config.yaml
n_layer: 13
d_model: 256
n_head: 8
n_kv_head: 8
head_dim: 32
d_mlp: 256
vocab_size: 1024
activation: "swiglu"
norm: "rmsnorm"
norm_place: "pre"
norm_eps: 1e-05
positions: "rope"
rope_base: 9720.0
rope_fraction: 1.0
qk_norm: false
attn_scale: 0.177
bias: "none"
tie_embeddings: false
parallel_block: false
init: "uniform"
init_std_qkv: 0.0412
init_std_o: 0.0
init_std_up: 0.0412
init_std_down: 0.0
init_mimetic: 0.5
optimizer: "soap_variant"
lr: 0.00466
beta1: 0.95
beta2: 0.98
weight_decay: 0.12
lr_head: 0.00849
grad_clip: 0.5
warmup_steps: 200
schedule: "wsd"
decay_fraction: 0.856
decay_shape: "linear"
final_lr_fraction: 0.0
batch_tokens: [16384, 32768, 49152]
seq_len: 256
doc_mask: true
z_loss: 1e-05
train_tokens: 107400000
steps: 3693
dataset: "wikipedia_en"
Each number is 128 + 32 x the weight over its row's rms, rounded and kept within 0 to 255. Layers, rows and columns count from 0. Numbers have three digits each. The size before them is the row's rms in percent of the matrix's.

# up: layer 10 MLP up, 256x256, rms 0.162, rows 185-219, columns 0-127
# down: layer 10 MLP down (transposed), 256x256, rms 0.154, rows 185-219, columns 0-127
# gate: layer 10 MLP gate, 256x256, rms 0.157, rows 186-220, columns 0-127
up185 107:135176129129110102155125115141083101163125095126118117167142128076212161187155126129158133120106128136120105170159153135092148085140143125108143127135097092186158133080117119099153080157098167135152143079130129072156130083143147203135140101120079118122147168186130200076126167140128085173141106095094136148128124095115158192153106088164158031090108171154123147120168148115055059091158
down185 105:157170124106145161132129149126124074132163092090175091116133145073130136149132135090100175088133144134071141130107152123174127101120098143127145077170101153114129136143092173095090133114149180130194146129100107183059161140156113099084096141167165157101093180085132159106120122122118108123100159138167115104124146097139145138176153103171111127110142150139133159198141190120037104126140
gate186 104:086115165096116150117124112109222081092117130104175118112168152148111124025176182165054143106117172118194112108162125131135171155159167096137138171099107068096135131129125111053058061136106119089126113143158163155103120098190098117092098143156151083158160132129125093120147132143129128174098058139110112128141145123138098157037135133139159075139131074073220116169148185122188134098142
up186 107:148106119176063120155159120058065092079138134153091111087092123156173129172113116111138176108133114133118136166137161126116101155139163103118131179134118132110155143101165149167154102144166131150110137104160059146162160145096141151095118130052153131096120189093129194155090087151184106155196124144155104098121169122095182160160091089109163130150123121140065136146134143134052110160062
down186 099:127169155185143082141171121179158100112145131109103112096099117126034119139179081182193087125120122134159099126157104207126151138091131094088090132150136096094144102148203079134135076139154133153127084121110125101145091159151160136147161146121136147162143101156151072120148000170109137077104124093083152163155124113115107137157156096118165119175144061101124187174149128133106149181134
gate187 102:138243161135125165128131109078083087106139117175179165164134164137069100105144113137078150150126206096121165093115134100130116167150070145074136133109079147074106115175086080119157123175100148134088131093132132105142110141085150165128165069166124096121157100167072141138121155125136101147115131120151102186069117131153110098126131108139065068131099122127142182133138134141142149138126
up187 102:112087119131121076132103117109126172151103096136113104135113124126099155126155155130149115144109111098148158163159120169099100081149115127155109099119132140157088171109155173101143161106098132112134143135083116161188142071129113081198100166108119106133106164150135071153140136128096138128132159041159137151166127166212152128156117145171122188084138127174173136161118074150079175156163
down187 097:128155127122101145144079177156151120137203130128089118174125111142112160109144132145125162033088138149149170167148133146122120199149139139134123148168107095133107142152147131145128121083120131077133133127128109133117125095161049171158140117111128181134131134118097132171172109144151121113111030153164094118110132153136145102161132129062153154130160131122175096115155161086118073172167
gate188 099:100139128161123154170114182126199115123144182138106136087141108156112139162100144095083121177122097074110112106174127044159115133109146138128103171145089083165157108126147127126142132125070154095174076128039138126111077109132148153112075089044155096117090137155104087078133117134110183080092117149106155144074116145031115147097148114147115136192163068106125105161149088131124154137118
up188 093:141174117119060167155126151112105185151133181098124117121149142199124088116140090087151065103147126128197129104117123128115130128094145110095087098147091072086152137166117135096137094116100177163198132093047098124085083146154147105152146127125076166089119143133131157128074131107145152147110062103097149135149117114142139094110064129131133140087082109096106086131116118135121049141147
down188 093:159170118116111114141131155081120088099129132104153115166053180105126147112127098152118104095183148116192109101168135085121088150136107136137121161132115083079143183202101113086104138192101101142122146146145074200156158130126188140135082147071136143138147154088075178128142130109061129121161142149100146156098138168179115109156133080181129178128126096087146120094124111170146129118134
gate189 104:124099155129137193086134082101122094085123072131095133100114002102073155095133164105152150111150124177194102138088194090128132111112134130072137127078096112206094097123156122165153148112130165156161149115135069106148079081163141068097099108100116077170136069154137152157165124145152103073123166172071096103090088126165166097133102146149106116174153122117142080123120133105147114179085
up189 113:174100122173143127098166119125131149112158144169115105119162232125137136107132143187126136159144198164136121109141149205083124117121202153132103161134171122079117145170119137111134138185131116141119171119117187152133148225179199115171137173132123125137166132181201122130124113162159071151136049120188141117124162070117143125145144176204142138136051136142134074090123207157120135140134
down189 103:097113139166078083178115114099184144181158133135106088131128150038070172147126138160160184119102198086157133134113178183097105125123110141145147189101105141139169132096110110103105091150131156151094195115152124117191106174155134090139153152136113161090188134154196089163105123174168147116126129076173135105098143177108109075145080136113163118162068096099157075086088098154125147118172
gate190 093:072167139100153156166109053143147123174122107138153103125073110095100183118166147125082167080125186091105123123145128104124122150066165131153129097172128151171056132157205078144162097136155145118156068186092099156145121091105083117146096146123084124164083167096140112065097141163132136167129155087159078105110129139114076148155109116115154075096090112169154125187162066112071148121132
up190 097:120195132127089164113119114117130116055092126112079125131116116108154126150079193112135133089104152111151105080141095126108185107117149120095099082085127135175138134201089155145116151162155116152148133136103093150125142117092152155134196165189089110145105100093144116201135092074172115090130103133130114167215153171115149127185162117173131211123119136143165178107203147127130133159117
down190 096:107140143110140126083127129143118130139117183156181179133131128171130163143108183124088122154127145157133156155124074100159087167109099131077149134125111079176160115113118080137130121145128121124124091134090124144120109082053138071118148136166116029139115155168101137089123159142130133141097155131139143089116079169167143170123188160198131147160114113082109206208105064137125114130085
gate191 107:104084140170115109082159074124165104090093174115157083154079141103168169130113176166097162123137120096085195084091183126121151134170110091109137107091117142151155105131123149094103171108126132073134142104177057100136120114074089151149205098091036178113126121117103127114110154141065142103112145133114101076149086078151169110153106129146112074129133172175206138185143122131181121104105
up191 107:112155152151082068093070122108157134085133115155157127151148134128149133124069123071139190141078128142131115141081125142135131165103153172124103185186077048109135153119105097093148094184128151135138123158161108127136133145140156141153144133099154098109137065128154124143162189135139200066125098128133102142096096130153120109101144158148090163087154128169105087146112112133098109139124
down191 105:151128114110101131144128118164128090119183171118123150159106162206143136159146058112093127042101121111159070058108172146151134119098128136095117160126078126105052130145153146143133095143121047122142163085163147142083142114098114171145090155186154138068046086167121119120165119138134132123121143054113077099078139106130167168165124125114122127069121184113089123153108079105144105065118
gate192 102:168170162129060093140122110189120180152144130131114084126111133153108148145066139091146128122092098131156129125125160098110144113119078150179067117116104097064099138126160116106143131122072113154134184191149112133118048103102111129142111079150118144124137128094164101096058117154101095115179180085117138104117091097148127141104165116106145173137063166140079148167114148152175194153164
up192 100:134140130132063110094077168191129148225144103115140121157085140087103119144130122143131163125134127143086155122055128162155108129114099126185143168110100114164133127216130106140141130175111094118119134113188120161069091112154103113139162101116081115098083117099157160188136105108093154155152153167152175128110117103093121155193190124202137113126077133113154135151113195087150078137174
down192 100:188107121163135101128117154113156101144160119197127130095100122166136131133071100112098181119206154192092158077147126157092160079148116067113144142061135132105121138154172112234129136111084103113114096081133123186117179111139150119130144152123137125129159189132087173148121150127090114168133137149134160115150106107148154178158169119140070153121158155121159150126077122144108121130143
gate193 105:125130177157203173132122134107101146130112125172172130083131139123105084116162140165159130128109107123160150135106199195138152083124131132132198205142156091087098145077104164109145108094130143184115114151111077097163137048111126130100106095133138057113149143180162059137182108096107118131154101098168144189170099068148149090128174134128117086140096092130155138128213198160157131130146
up193 103:139152135132154144136101144179144118109133119126129083129146069137113132182175136097101159110149146149185122124123106121109106113120161091126115170138114189115155064063092162088138104102114148149125140154092046113167113145122116110093127071119104124133131050202208185152121127125123073125127088145129095063141139158152135067137144058147135122145127140085176162149138136138140131138125
down193 101:196163134125144110170105114135082152108123095134097146125141148112139158148185152156142148129161143126218140106134123086144110092131091118113129119117105156148191158164121135058140122096161096139115127152065112131105121137146114093175142102142168124127161146097191139154106168141138078143136057118095134087107060106177153106116087114121177151193128205091147195109169063218164173140136
gate194 100:154166160129071042129086139121156116113073111107119107108114123106124135119129113085136131202078176156129073118122122108117216043156099117091065144122140141054148129157166170185157091117171058169110101087113131177091156107172147123117125133159124107135134121139135092131159163177160152124105103072125146091172139135119095153128112098107169155167068072151146112077102087133089126108112
up194 102:132102134193170164171152132073135167140127144199118132225127124128153209144137067089088173087138157116092109145068128099131138078138092085140144196077090176137093180173084107111110124130124149172151120118118061233096149201112072075173136145124165120127120095103159158086086121079133142144141152146124134190102134123110118146174171150121114116103132159134071128148109125147133184127109
down194 096:099098124181147158117116058112154116140148168172191108143112170162171135146129122121069148106120114136116097146152131137063063120120110201133131123153148117089153136137109172094107172164164120182056139191139108132078129112119183168087146145115159160153136168107177138181178157130162155135187173094121136123122162153124214139120135105138127055152079134146113082176142076152147132109144
gate195 096:080078189137120161118123106180053080084127104122127103106120167118161153130146095152125018148133101122152141094165136129102167140128132088175213166145146109078106170139151129106138167125108155210128077155155177090138111141121117129098143066123060102137114176110135128122118099178165084092097112096127144142091156109134143087120145092124114116064138069113139191174170099159114088143140
up195 104:120056077120151146092111148091127134148091118133147101099106143156123158170106127117103099147131144068159106100121128171148120118151133157103178139141132152077137150124154107093107131129150149152104125102140156123198099174190096088166153128103086078142173179204141137143135099139121117126125128098181125134191126129160098075191130165157088175121157110129093131129111086120125127089095
down195 100:101158111090152108118193082134134130116115174154131158176127091106130135132144137120142130114178071114160114125094071140103076080081166093117143164149124147088091123056141121054167146118163125177123173131236163193113134117128147119131121084167165184173108154117135107104138129108144129116138093165149108105111088126129119084150095103098132117140182119130113156119145201101098120179118
gate196 096:127171123128113121142076146079138147213123085183085167140111123057111119102175134130093183113142087092158131190149120096099163162136120142150191174180130120113086116110170168136128115115088146089078183091096110094157126123109111212168128159086134126155089110138099128110122111150089175108119175048156135149167090120184108174122124077103114133162104073123183173118168123104158114111160
up196 103:121156130162067061140159129096119104105117102149167191139050115179097089169188069093064165096111148106175092147091103118062120142161112191116168121133190099189068059111106104069109109120089114101112143104167094144134128116086120141095108228152084151117087128133079138077136119138052097108162178159115115082150122123130105096139139121138132103107156142151093108113145141099112185101164
down196 097:119142118059144140197130107176122130157126176069143128137104089101128172101148145179113051129109177116130113109129127093116079116110125180127091097115106194162123171094127124149154163097170134172154128202126098093205141134154149137147128099135103178194173134112157147150138150134141162101130120074100118162139135143120146125121125068076134098122121137119100062102147143149107093176127
gate197 098:164134156166105104098102079114079116103150147095104111103122035102157086091151122120126093119127106116125142135098109109131120113120127097134173181136152100109130161078154131123111166158085143094213091098130100092153156162068145148114088111082115087093147120141116105156060110195136081137111162113115103091115140141096176150086132150180171159095143222142151137101105126130160190155145
up197 097:111074131161088073123099127072128136158115145100119151091108174119191119118090116123101143157132181113090081155163113126126144152175131090058109108098170117160134129090078131131164175116157072121137109133115187210214132155126132120157107056145142137163129143162160093159108114163131150154148204095175182133124115182205176091142153137128143161123109120162197162089139097132128145129150
down197 103:177151185156121096124147108121110128164086104137121110151144142125103147091135111106079136102143179065115144096140089071134156146085142110082173141065147118082160110094158104119156162129109080125157139099096115068127142158135137080133145145169080136087170131152094107066120078169140056137154120093088094149134188147087200172124137190078160092096155103107138147192120112149086158153115
gate198 101:059088121150095144120125130168142091104109135081145121073085054109101153144091124141174136068105161130169129122113080091120195110150116175146059127147152130133076154101214180132137144154172112151100159158127119157152136093145050124118068123103148116146185139120150127125071162195104121138168102111137135124093124185124158113157096090181125122160146096119190205205099114171170114121112
up198 103:156152140159109097151129121154157179138163136166146120147149108113143098111157135202124172081126124125104125159092130088091156098106115135162096085103148119092090047089098081181162124121168134167055084079185152136163121162118150103152103168157120145140141135132194178094161068139104112090162092116136161146080111165035077051129171143088183113095112091117071042154150114119131149133157
down198 105:121159140071104149125158098152102156127119159083101150109133154138146088139106082116210154041166109076076181184132165176120185103119119058164115135123143127107121066109189146137102161179151125093151157070113172159134136133080175142159098167122092104150168035128079075149170110103156117119107134125074136110110145175138127120111086082118153085156167141212102125183100127132144187128123
gate199 106:144087129193135089182107090104147167229099131130146130156159129160099087024147156125141176154085132070127135153120162169114106059138149144120123192115128165119085178114093172128115131149112158149097187176136079164155125135068116135173144125115089126061171154091073099164166110098139102122144161132143130139104149133073093121171098128127093114147127162119095155117108115165157097134105
up199 106:133138110109149113129160148146108140125211122149103094123100125118094170149118142113092092112125128149162149119129089112126158067106166084103097075066165156133140194150138136130085132106106122091144143164112168077132095112114189192109072145124107174199170151171116147101113141115081128128099106059182193068078165103150116103116122161093143143096119123121137070145097125093086139164117
down199 103:133125204125122044141152099182124168157182122203086115081195094097161161107129166150157093095108151169126173212130134120117140086087109167084174168049099096165192135169077127088178123160113130199142121100152103106116096166090099157161155122122143157140144098131153147121199160144119085215131125127187149167172143123159125103149165104090142127137148129133134164084168105130189097188106
gate200 104:146133139155130098140142129127138184105158145076167150117146129168185118052170155118216154049092148104132148149159154092089097157131136110149172114104096137152160162112145109151118177157084103144171183161196110141121126078088111119070156104169117111133123184099126173168151057099152088183134126079125126184162091176141125158176095147148102126177074155105132178123139136129142118152117
up200 106:102160124096133130108148102083141101143139126102169090130161156150100111094148160109109112118134130114111096176154165119104116105136104167095163104208089156136062078154166112122184133180133103168071143141121135135071067158120095153140068115148089093065107145103128099075052172092178112166101184170118143171149110172180159095119070126184095112108145123049102124115153144062115187122133
down200 105:090146102135154156160177123114177107134103168129158122092117185209107174153144185144192123086103113099173106058125167083134159133161129194139128153159124105128118133091168155142109149168161131150110160104106159131129104159141108142092070142176124114157107096135085112103146187163106123175209157137072084118094067112148237185151116181136133124141140140087059090120151117137058112116153
gate201 095:140153119097122086139136109149076142158117124127112152136129144110145106144137124202135075132119100122110149142109122176182150129163144100164102128145120091146143124166189146135069109089071162163151061086182160134135154132130120116064164122099033118144134111138138105082123104059122122105204091144194075122103161077088082127147151099129084106140089159135109118154131179076151118095106
up201 093:140140101152106023091175145132125140141118095159183113182167078152133135145134088201144219157131099127077116118111109128130145137127120064126094103098090201103158151117105097150116198080104125136083106135110124138090148120158115137159107080127130131127140048177136128111073123122119151095168152116106044101120076118121120133118138160136134174131099105157085105119112108130087111159098
down201 097:150096120120119113172121117116111113191060117145148094102093103155131146132108160150127116152131110135119136127118232120121115121139100163100226110110099177118121061104127132112128073115150169158134104103118146169167139141092074094152135103145150111101111143106179096106153150052096107123129076113091104071084212128120073156160205167148121160127103128202064134091109119031136129123126
gate202 097:137177197111168097136077099111124117165124129150122138112141154092134098094160133135152104097105103115148096116178184144145108158099129133128090165125117156120102094100067127127136075123120073078136135150132124128128144130121108098115168145127097091211166090124125100213085118141087121174119177082130168097151224143112190049141100137134122151103108132134095190128093117144131121103114
up202 103:155174107128176156136161098100081157090094157114158115160131133057084125156156097078149134131116119124133115095097079122130094185178151100101081124093122085140123125117170133138095165076159113145131156130214108120132135169144078083123130151132160088153118142123126129059106152138139157157154075145085130179140106099129114093141137145111132138146085188175093144077106039077115136140055
down202 106:157111119171062141148077134116155133173090130113138126100131106143110089109082150122137149093102099086127129145169149106126101178157093172090148143146113097142106148144083054091104094126119154164189168173142144151135124135188151151142059182196187104062090126152155096151120121118119131106141052091138138158177124113104147114189146074089161201113160117185127100145161105121129032108110
gate203 098:069154141142127149202106126104120079116066107129154109167072087149086126125090099126071132160139184135152076163123149141095190084103129128114124127173129105079159098148108174130158163149131127152153098192178143174161133139146107168120091121113120145067081160152181100120137099142101161123134082154109119138092126135155207105157134118075093099180067208140162172150080107145145094133160
up203 100:104144123193082108175169138154162147192078116123194118118162124156115181126113143164122157121108093164094124090172191089155173133146149205083148215160089137200137136105153151171148120156142127100178151162076165192125101111106109134173138081136130104115144168095135110126109101076108154102115137157134153175136081188085107180133122142119121125060095132164149135150094107153093171113116
down203 098:168116141108129083126144129095134179077027118157084122116148090201118118116132136125135131143126157136083151090152137152181133109142100195118119133092129173105118147122127183063102170130129157169137118115129119073085072106052111165080164158137114129088117173179116079103120065163112137145122102160140138112119160117150132086133094174097133087089111138100130077255076152105099165129130
gate204 105:056114151174114114108109119144148153058151082155166102150129105161103130092100057141126195173108126135125146107064063152126118175135174148140154162158151102108094144159073160115163113137051175153096149096165110107120085111120139139143151082126131115132048104131099149111130125095175089102184189069105142102133153160102079120117090148105157164114092122145105189091048138157143117083140
up204 101:133129082061145165126155189129138077131074131131146126117156154135072112080094107156143081078144090159145115098117154098129211099120104109143099040132099120133177130165116079098150127102125073133111064125116114113090121116182078109174171088194132135145176143121160126146117162133166147145045100173170168128158158129168183085156129112146122060106182121073143100125144100062120124182152
down204 098:135116100166122086117160100157136059116157148144137153100150128134140110081085103110138118164049055151120148086151134146124151122114094107144086124119128157085150145081136125057088125159114140162144155097178101127106154134124101071189132130105145134124153144111106090115110165078095101109134114103195077143115106119140137195120116156133102171149195074124116104123110108147136109084089
gate205 105:098078169137065171165144069038087157154097119139122079120167138128141135100124148107133109129147084163133106134137149169133134135137160143110191153142145184139109089145191144098115159079133156150124066144115139123116147150059123103156072089086180202168130170131170132129160151111121080135119130125171169160133086150125101150094067115132093126177083114123155191124153091122160151140084
up205 102:177166063114128106102151109118125136129192166119092146131150108157131104167095087141127125159136091127060084175114092091111119174103159144119127132134125149152127098101156082081187138126139131124118126117104144143194171155104076145135019101118149107161143143108127044049192143145077174136142153131060123077122084128154159097106124119084124118122220153127117080131174091136154138115125
down205 100:158152086125169111187146094113128077129162137106095158143157087143143109103196124102123076108152082142160131133101148139096083102123167118096144055124136102135140166108145083130121101155138128171185116041112113083094102061157141123142094220154129181052123081151109130137164206107131159174113147117162113100091069098156102096141103142119108164109096005110115117160108168106104127098088
gate206 107:137177167159128165139080117184158146092141079107107132126196214171140140066137152164146086147115095129163105109156106165182147160192118067146086159116164115122063137126086128121118104150105048120172117090104096192134133122099159091177157151088111145151125151125118135099165087121164173169084058068156133096089102144180077091131133157170153147155111116069099125149108150114162075152077
up206 100:133127083141177062113138129065128091107067145126189139125074189147084156205055145131106133120155174107196117113139129102121166111126164184120110139090135183144124117130095167164120078107156161127175126156148061121166201115133079195143088128149118121110071134090132132129119079096119065194126163104129096132111129096125154100170099082174145123100135101155137148106117095129105154096147
down206 099:116205083128118128088190145156094131182168122180091153160081146135142124137132115074137157144156133135128144118126131124144123165104191173113149144073095095118149131134112165161153163148167112125131095130124162140096140106131127154095088184166092162130151125110152133134102103120097128139009136102127107142154142171119169163118078145133115122111142131161179142142158187156045091050117
gate207 062:132114118086154150133148188156142112132110096150128127129162135085078075084127093195123121092127143072131111188120108201092120091122156184103137120053081107111169134153103123147128163095169083098152114092135163178140141099170136110141117145162092237120106124105151160111106180131065190106107135140093123146119151153103111131120149118104131155164161100117084105202144138154129173095136
up207 066:132101061066149097154191160169120115137085114144082123092155171174102142110102104101167094136105187114116114162111147147111128174115145151173060111122181145141126175112142119106111110123135129087080136135105135144189157161210127116196124088153142155126147114105043175129115112141157119155134106154084085101128142161192121136170181115089127189145146107130190088165106123078060193087120
down207 089:102182114219107116101139069089165140109151115123193107082122089113167144146148131127134152185112074125139121110162130071170142099108122097181128126174130170092120113118131136154137132156123130129161106173114127073129096088120168125048131121142109028141095118116106131130137155139135074146145107119140139135108130118141119124148101148111109095161123119168132175118131096067164117154124
gate208 091:116191123105158180121121132183100177135133182108133130110069194077134090138052136158144126139163138152133082149128079098158146157127104133160097074123118133079121113123181129112134124128197152063164082161139144090112103103057132147102149076081106102096142150049143084103097122089152145085124124066113115148164088146151140163113085188138081137146140041166168154142099181138133100174108
up208 095:074107119110115131152143080137141128150161177115143118070124092112151143194162196156086201187140109034176151137082111167116070180109087139126169098120167138164242126091090168141157163103098142087115137144112082156182193113143137148095147127134064149170195163162111151168120112187140124168097142122095126100155150166091140126183143097135159153141126107093154123083138108139127070135131
down208 097:119108175066138145100123100108155082111132110103168109144165147127147186096132144125138126126112136158096084125119140126153079121042138167122050083169064079100176123154135076097158099146118128152133112079160068174101122143170110136093153129172110166098100098166148132123125108101078097121129080100119128134053176145100135071119052044070127107181121147152118151132096102101127126133074
gate209 102:122057112195111093096123129145163162076138150179085221131108135184082121110161103125112132108138142145131114093142102101167168108131096097109149145165127165149061086129146086055163101123131158095113180136112151125133121128105128193118160124156126115183143103108129088082133103129140194133072114126182144112120114145146138133153086104146135139068118085152130154160121149131149124118103
up209 104:117120097135111130137091116102174194111108121120144162104135134129118131105124105182126095160153110138106119237096098129132123118094103104106164135146182137111113071142143169050137074145166127149143087147146099183083143171112125143104180124153112053091163112147165143091131121163098061070159138157099156131117113105067077143119182106116132108114120097140148178133169126109130155133158
down209 101:145140073159073154119163128106076120126109095145169102163117200103134155153179113096108125087123104135152047114161158177155100143068107177156149117129152084197140130147130143160120127160146100101088138100099176197128147146213128110142115097142153136077118133100147094088105095160190100099120140148186125154109108053205099164106052117185101104065161102132134139130114103129130155149174
gate210 100:111091164149107151122168156115137126157143053088121114132144185139146217133109135140111211147118133160125073182185120163060093126146128169139140151104122122173109110130118181191109106131069086171168096116142137172146178113098126101150143203146117094081116144168104075112123166118126176137061169142192136080178128115137118119149146126123126109121102178147149147099084169160172127134101
up210 104:197163099122088159157086121075195130121079176116112088082151185078155178161093067136100093095138089116144203119169133147120153070123088102115099139193112133115139127140173149161124150101158112060109114142118142121132148162113098167110090184152121135071110037148074125079090126116109147132134117129217161140105161193132145079135166076112095138068156112099121090092104162113108155130164
down210 100:167128110100133173146121123117110098148117107180178138126122156141139069129179094125141113105121136122133055088113168180119130085127139120113159091121116120158125102137151137136138079136131056109172106222143185143121098104173164158144090127167103138101131088136073071129107163115181156100111115095132163143146110108138120178182154126128052123138088131128143114084116194087097065114146
gate211 094:082102136116127105212099120136112154052156118127147107140138146120135213118136168067135132037165063152167128119103156130158108158104140140140073092093054118076122206068194131154104114134064173113172108127128113070158162192150173107183098121110120068130094132143132148150140073147118058171080100083090137060095108143101078140105167179138110142100084144075073117132143165099136095154146
up211 088:208122176138157091116148131144140096151134114142106100146148153120115084093177153140167152188144128118160123124089162141127098105084129108156124167104149139165155081093095066134057059106142164177127152115163138146081131099162088112117115157152159149123126129103147113136127164092125181171124106168129127129133143136147156162075109149151106128177181095113178117134093099112090080099150
down211 099:114167144123101137159121127140172095165078096142172146183146120135113118114081147144120166137131151161156179128166157155111149137173145105131127154113127179203101159161120102135176141108169079105125123131102131183164073126144211124152129152164066126132164106076064117155052081143158093097056119175128115106118123103192082109144120153128122126125135108197043137132134144187066118086131
gate212 098:114148142178158143126164164176169170131094169104145146122146131142194194112095085071132161106088147123106119052082184091164129084073142164137063159083213154143145098125160129078104175069111176140099123129137136150125137093150102114168154097102169094145135168067104114124166125092126163133097134106149130115082139150118085156116120144123105167171076111169123133147110154143122136147121
up212 102:127173079153193118165142143134076134094149156082124119136108117071157111107113138142156172085131131162114091116162096156157167145083060152096116160088133146099100152098114118147141096110151147080106142151166155138061118170127164142151164098129134119174091152146146190100172138141157155124091063088151225154142138146113100161129105124126156139130060123118105154120136146184075141092154
down212 103:136130145150154155170153097099104111165134093153090142126123135064159097098111156119155150079121123149119126104151103091196155105170084213092113169087118121125119161103131096107122163138154131124121082154146132122136105081116157126066111201139122165098091178122102116151116130128160098182078172151125103121101131122123201101119141127118108119116161106165162117199110118159146109074151
gate213 095:097173118083095131098071145177176075088101117164116114163120109114114129101113164093167126168128111172134214127110118113163183125109161122158104110121153117142134216114125083147125088154104140185123088203129149077110106083114085135094163125138055127166201115080125090175115183063177148157111138162156142212119145139148174152151110125138120103070112132062093164108119163153100128197121
up213 091:117128146118139088137077138135080160124091091199134126135170128163162156155185113119119120164074108160185166113110115179097189171179090132106187124116126121149158094081127165134123147132157163196098127102095115128206099140174197152050130123175117174124156184128138139152120086092127120185147095103156086155121117188110139124114096142128073081170113043097147132152111134118116122176123
down213 095:101175117116108130110140122070123108128130180114118056167131102098154138190117135146063140136081132139050141159125087105091193141157187149141059091136137177170129136096178146136086122151109157050131129149102145104148085131171158157128123134138141114067169088112130107138178103122127142207120132129126151156146048156123094120096162143126089141118120114050147131133166138121153123130092
gate214 100:052186130111149162232099102121150159084109100127089125133118154079133152132093100150114138102103093145120118111151145150133104079108175129170121147134107112078101097134123091124171132138198131096113053178076178086138152135198166096167141124121111102186164166141133113114133119132093156112129135100108122069140104109136104076049104076118134101131099132174059163201129169129144101135161
up214 101:112140170144144153201062144128173153107175088152141200132112145154145139099109097126093053131180114196132172140117170110139134102130128129108118123108111110116078085154124110121194098164154184185136065122127148156141137189150168140154121150155131091099087124102088133151134050090090098109149139138082126093132129068163167097127127106144089161134089120145138130098153105106144122165122
down214 101:050136176152140146126120124168154112152146121103085157063136154137140089097191173059119082190143153124157114160147163134112094111115150132130062130112102118124065102155140140131137165124144105163128121133102145122065072177109146131136129137138185101193101081136130122135120129104106134176068125132081094066124098118092148139198162144120146206152072069153137156150179109187193096204136
gate215 105:105085167084125151125138094150106152122147118044117067089141152122115137110165121116146135106094146160105131093145144177156179114137075178161139139079106088082178117178171143089127076145130172139116076111189134105055106083091178167173085100126205122125094140206177130138154146131107118127067191128143138062134169179162146094152144131157148113153130152127151144101064187132141074065106
up215 103:136097126112130165134068111115099112174138137092137075158096126123146122158120110093133159094122157066118125164106121120121150127191117182105132159151106142145103078094157127178141099179113121148170099089120149126089147073140119140142128112100092117150064174142167056130144135188069176160082168128128047145133156133151124084137065059129165084102078105165130184113111122125120093107117
down215 100:109142097167105190166158096137126136131112116115165053065134175154135161152154152140210138195133148112065104128100177185125163065090153164152140130100090143155175125131086116086130086158161144114128056165163176133107088163121121145147167146152133080117109087106180140039138122129120085204075127135148118136143097132093145166151073097184119104147059107173124187098119082135099091166121
gate216 098:059182126095118129037129189131182112136101125157124126091065120123211085101079106163089136100148139133099122118078172105120138096092115148143112114106103123128138060158195132138115113122106116143163153102156144109123157156123148116094131145188081101134077090092095128149113091104130162123154140092176136146164113106133100180148085130106153130135117081148154085157104162149116112098106
up216 101:111099114149131052086164126108161146152144130084068147122097159101115083120124095167092142179161088133127171150142165197127093180039167134144103084154165125120088137163115122128120064123085121182115074112107127178142148130145148072104074134157134163108181138146094083106139102164123083141151175092103155169163153154141128143102104089097126146142139106138142112094061134180147115091115
down216 097:138170117188141167115125148085104108097074172117085167176118144099096174121135134117077153108124136143112133162109081120075183058141157139115165156085111196090145147147094152122113168088122131137117136094154119159108168138103197124129146104169143135148114145216096081103104130094153131161123179165117147171104137179109100148094120132139095119079129114143153112114095155163164105092106
gate217 107:116149142145104132088087093096079101085121107121071096139114176131189127191101108097108133096151099111147126153146105136198121162121169128117199184160134103152163095091116150183146105099073097079166149138167107116134121136106163178126083118109132055127112112143143118161102142104108121111136140141181119167118096171103175146148065096146088158154128113153115150129125123112151127150149
up217 107:102127141195114091163151153123138103102085105087133154111146131130119157078098124125133064154150109153172128120133118136034159075148059121166128126153067104179110143173188115131130187113136100200141052099121136062104137127210085089128163128136133119120131186126111118128158104092187178062148118161139128093165127116086170148122220150107154139082090133113116092142137167105108187111122
down217 103:096093195154170098116146070137146126128172120147054116178102158102117107149210075143116130160164147149136139112151099098099160132208117188158147130152112117174107149138101145126127154190082124119147157078062073144148122125115092106146092141156129136135141089076169147089156117115162114091129114116122102118062121160136132140108166126126086059117156126115120105142138142120123132172080
gate218 099:138139088094099195081134108149186146066113163144109111155157109133131136146125072166159096194128113140049166154147103102106131089146156151140120141048090138076188108133136111142067160173086165124122123102104136154149161092158123091147140110094163125083095081149108124155142156198140118136122153129137118112094131162036111166113140128184166075085154177148112129144124150140159114160102
up218 102:133084117105113089116119162059184038124159129111135110155151114144147151130102082089107165130129204153199106093132105146153042152099159125165105094207121101109084147133129162131079128204141158108119104127101121100077092118130110113104106157148160130107119115156156093127112117157150132083200137114116179109081147140143148138113154169157111185162110151156088145108115081092091142111127
down218 095:132184143176107062105122095135115162101168139098119113097089140145116069110140129093142162140134120144099128164110122148124108147158120175143156173078104139124169024115124121121121157091076138131133135130090062096168104142145100116122200034145063119167139114172129159172139105115167170161081120153168194138116117129066096142113121090098180096132153147133135085154119161167166089130159
gate219 095:081149105102178158105110154140169128114170113141092135147193138162132146083158065043149067131142082071135123125116143111116143092063161120113123187187126102137113108171103145097127100132150104160080150134120119166072139157097156122105061035123109115098133147151138139110129104078104105110095130132146099196125113125109096186112117146148146141155093195134152164136117108143129105173115
up219 100:125105149121140113108152074092134107093146123154055216112090102042141189061117109103107071136159108112155134134070085184053143104172159152105171150096151069111153123067109183157112136138138156160073135140139138150132140189155112122103105094092118113123110132118145102156159087163123125141163134132103134144123119149070130159099173224163072137124134180154100166158131135132135193078115
down219 097:098048177049076080144151149073064100067159122107109108165100118082133107144119145160132129170102113149104149150133170093134138120141132127194100183080146120143159132164179136167155142096098153094090131143132172188141116112183102119079098115129148133087138100157091078163128103094109153149098099086158149134094141160147116126082149117138129119166084099123100118136131104114062115133139
gate220 105:141111117146138146131123134151147090140099088090147165063146190133044132100096155083138146153090127141101238146157144066150142130124149116185109135137098182068125124135111122162101112141128152143173176088140178075061092177122099110134160096140172075169156060146134114171134118146133135115097089083104122112126074076085104063126153173154085088149129152085131102154087133125154090136086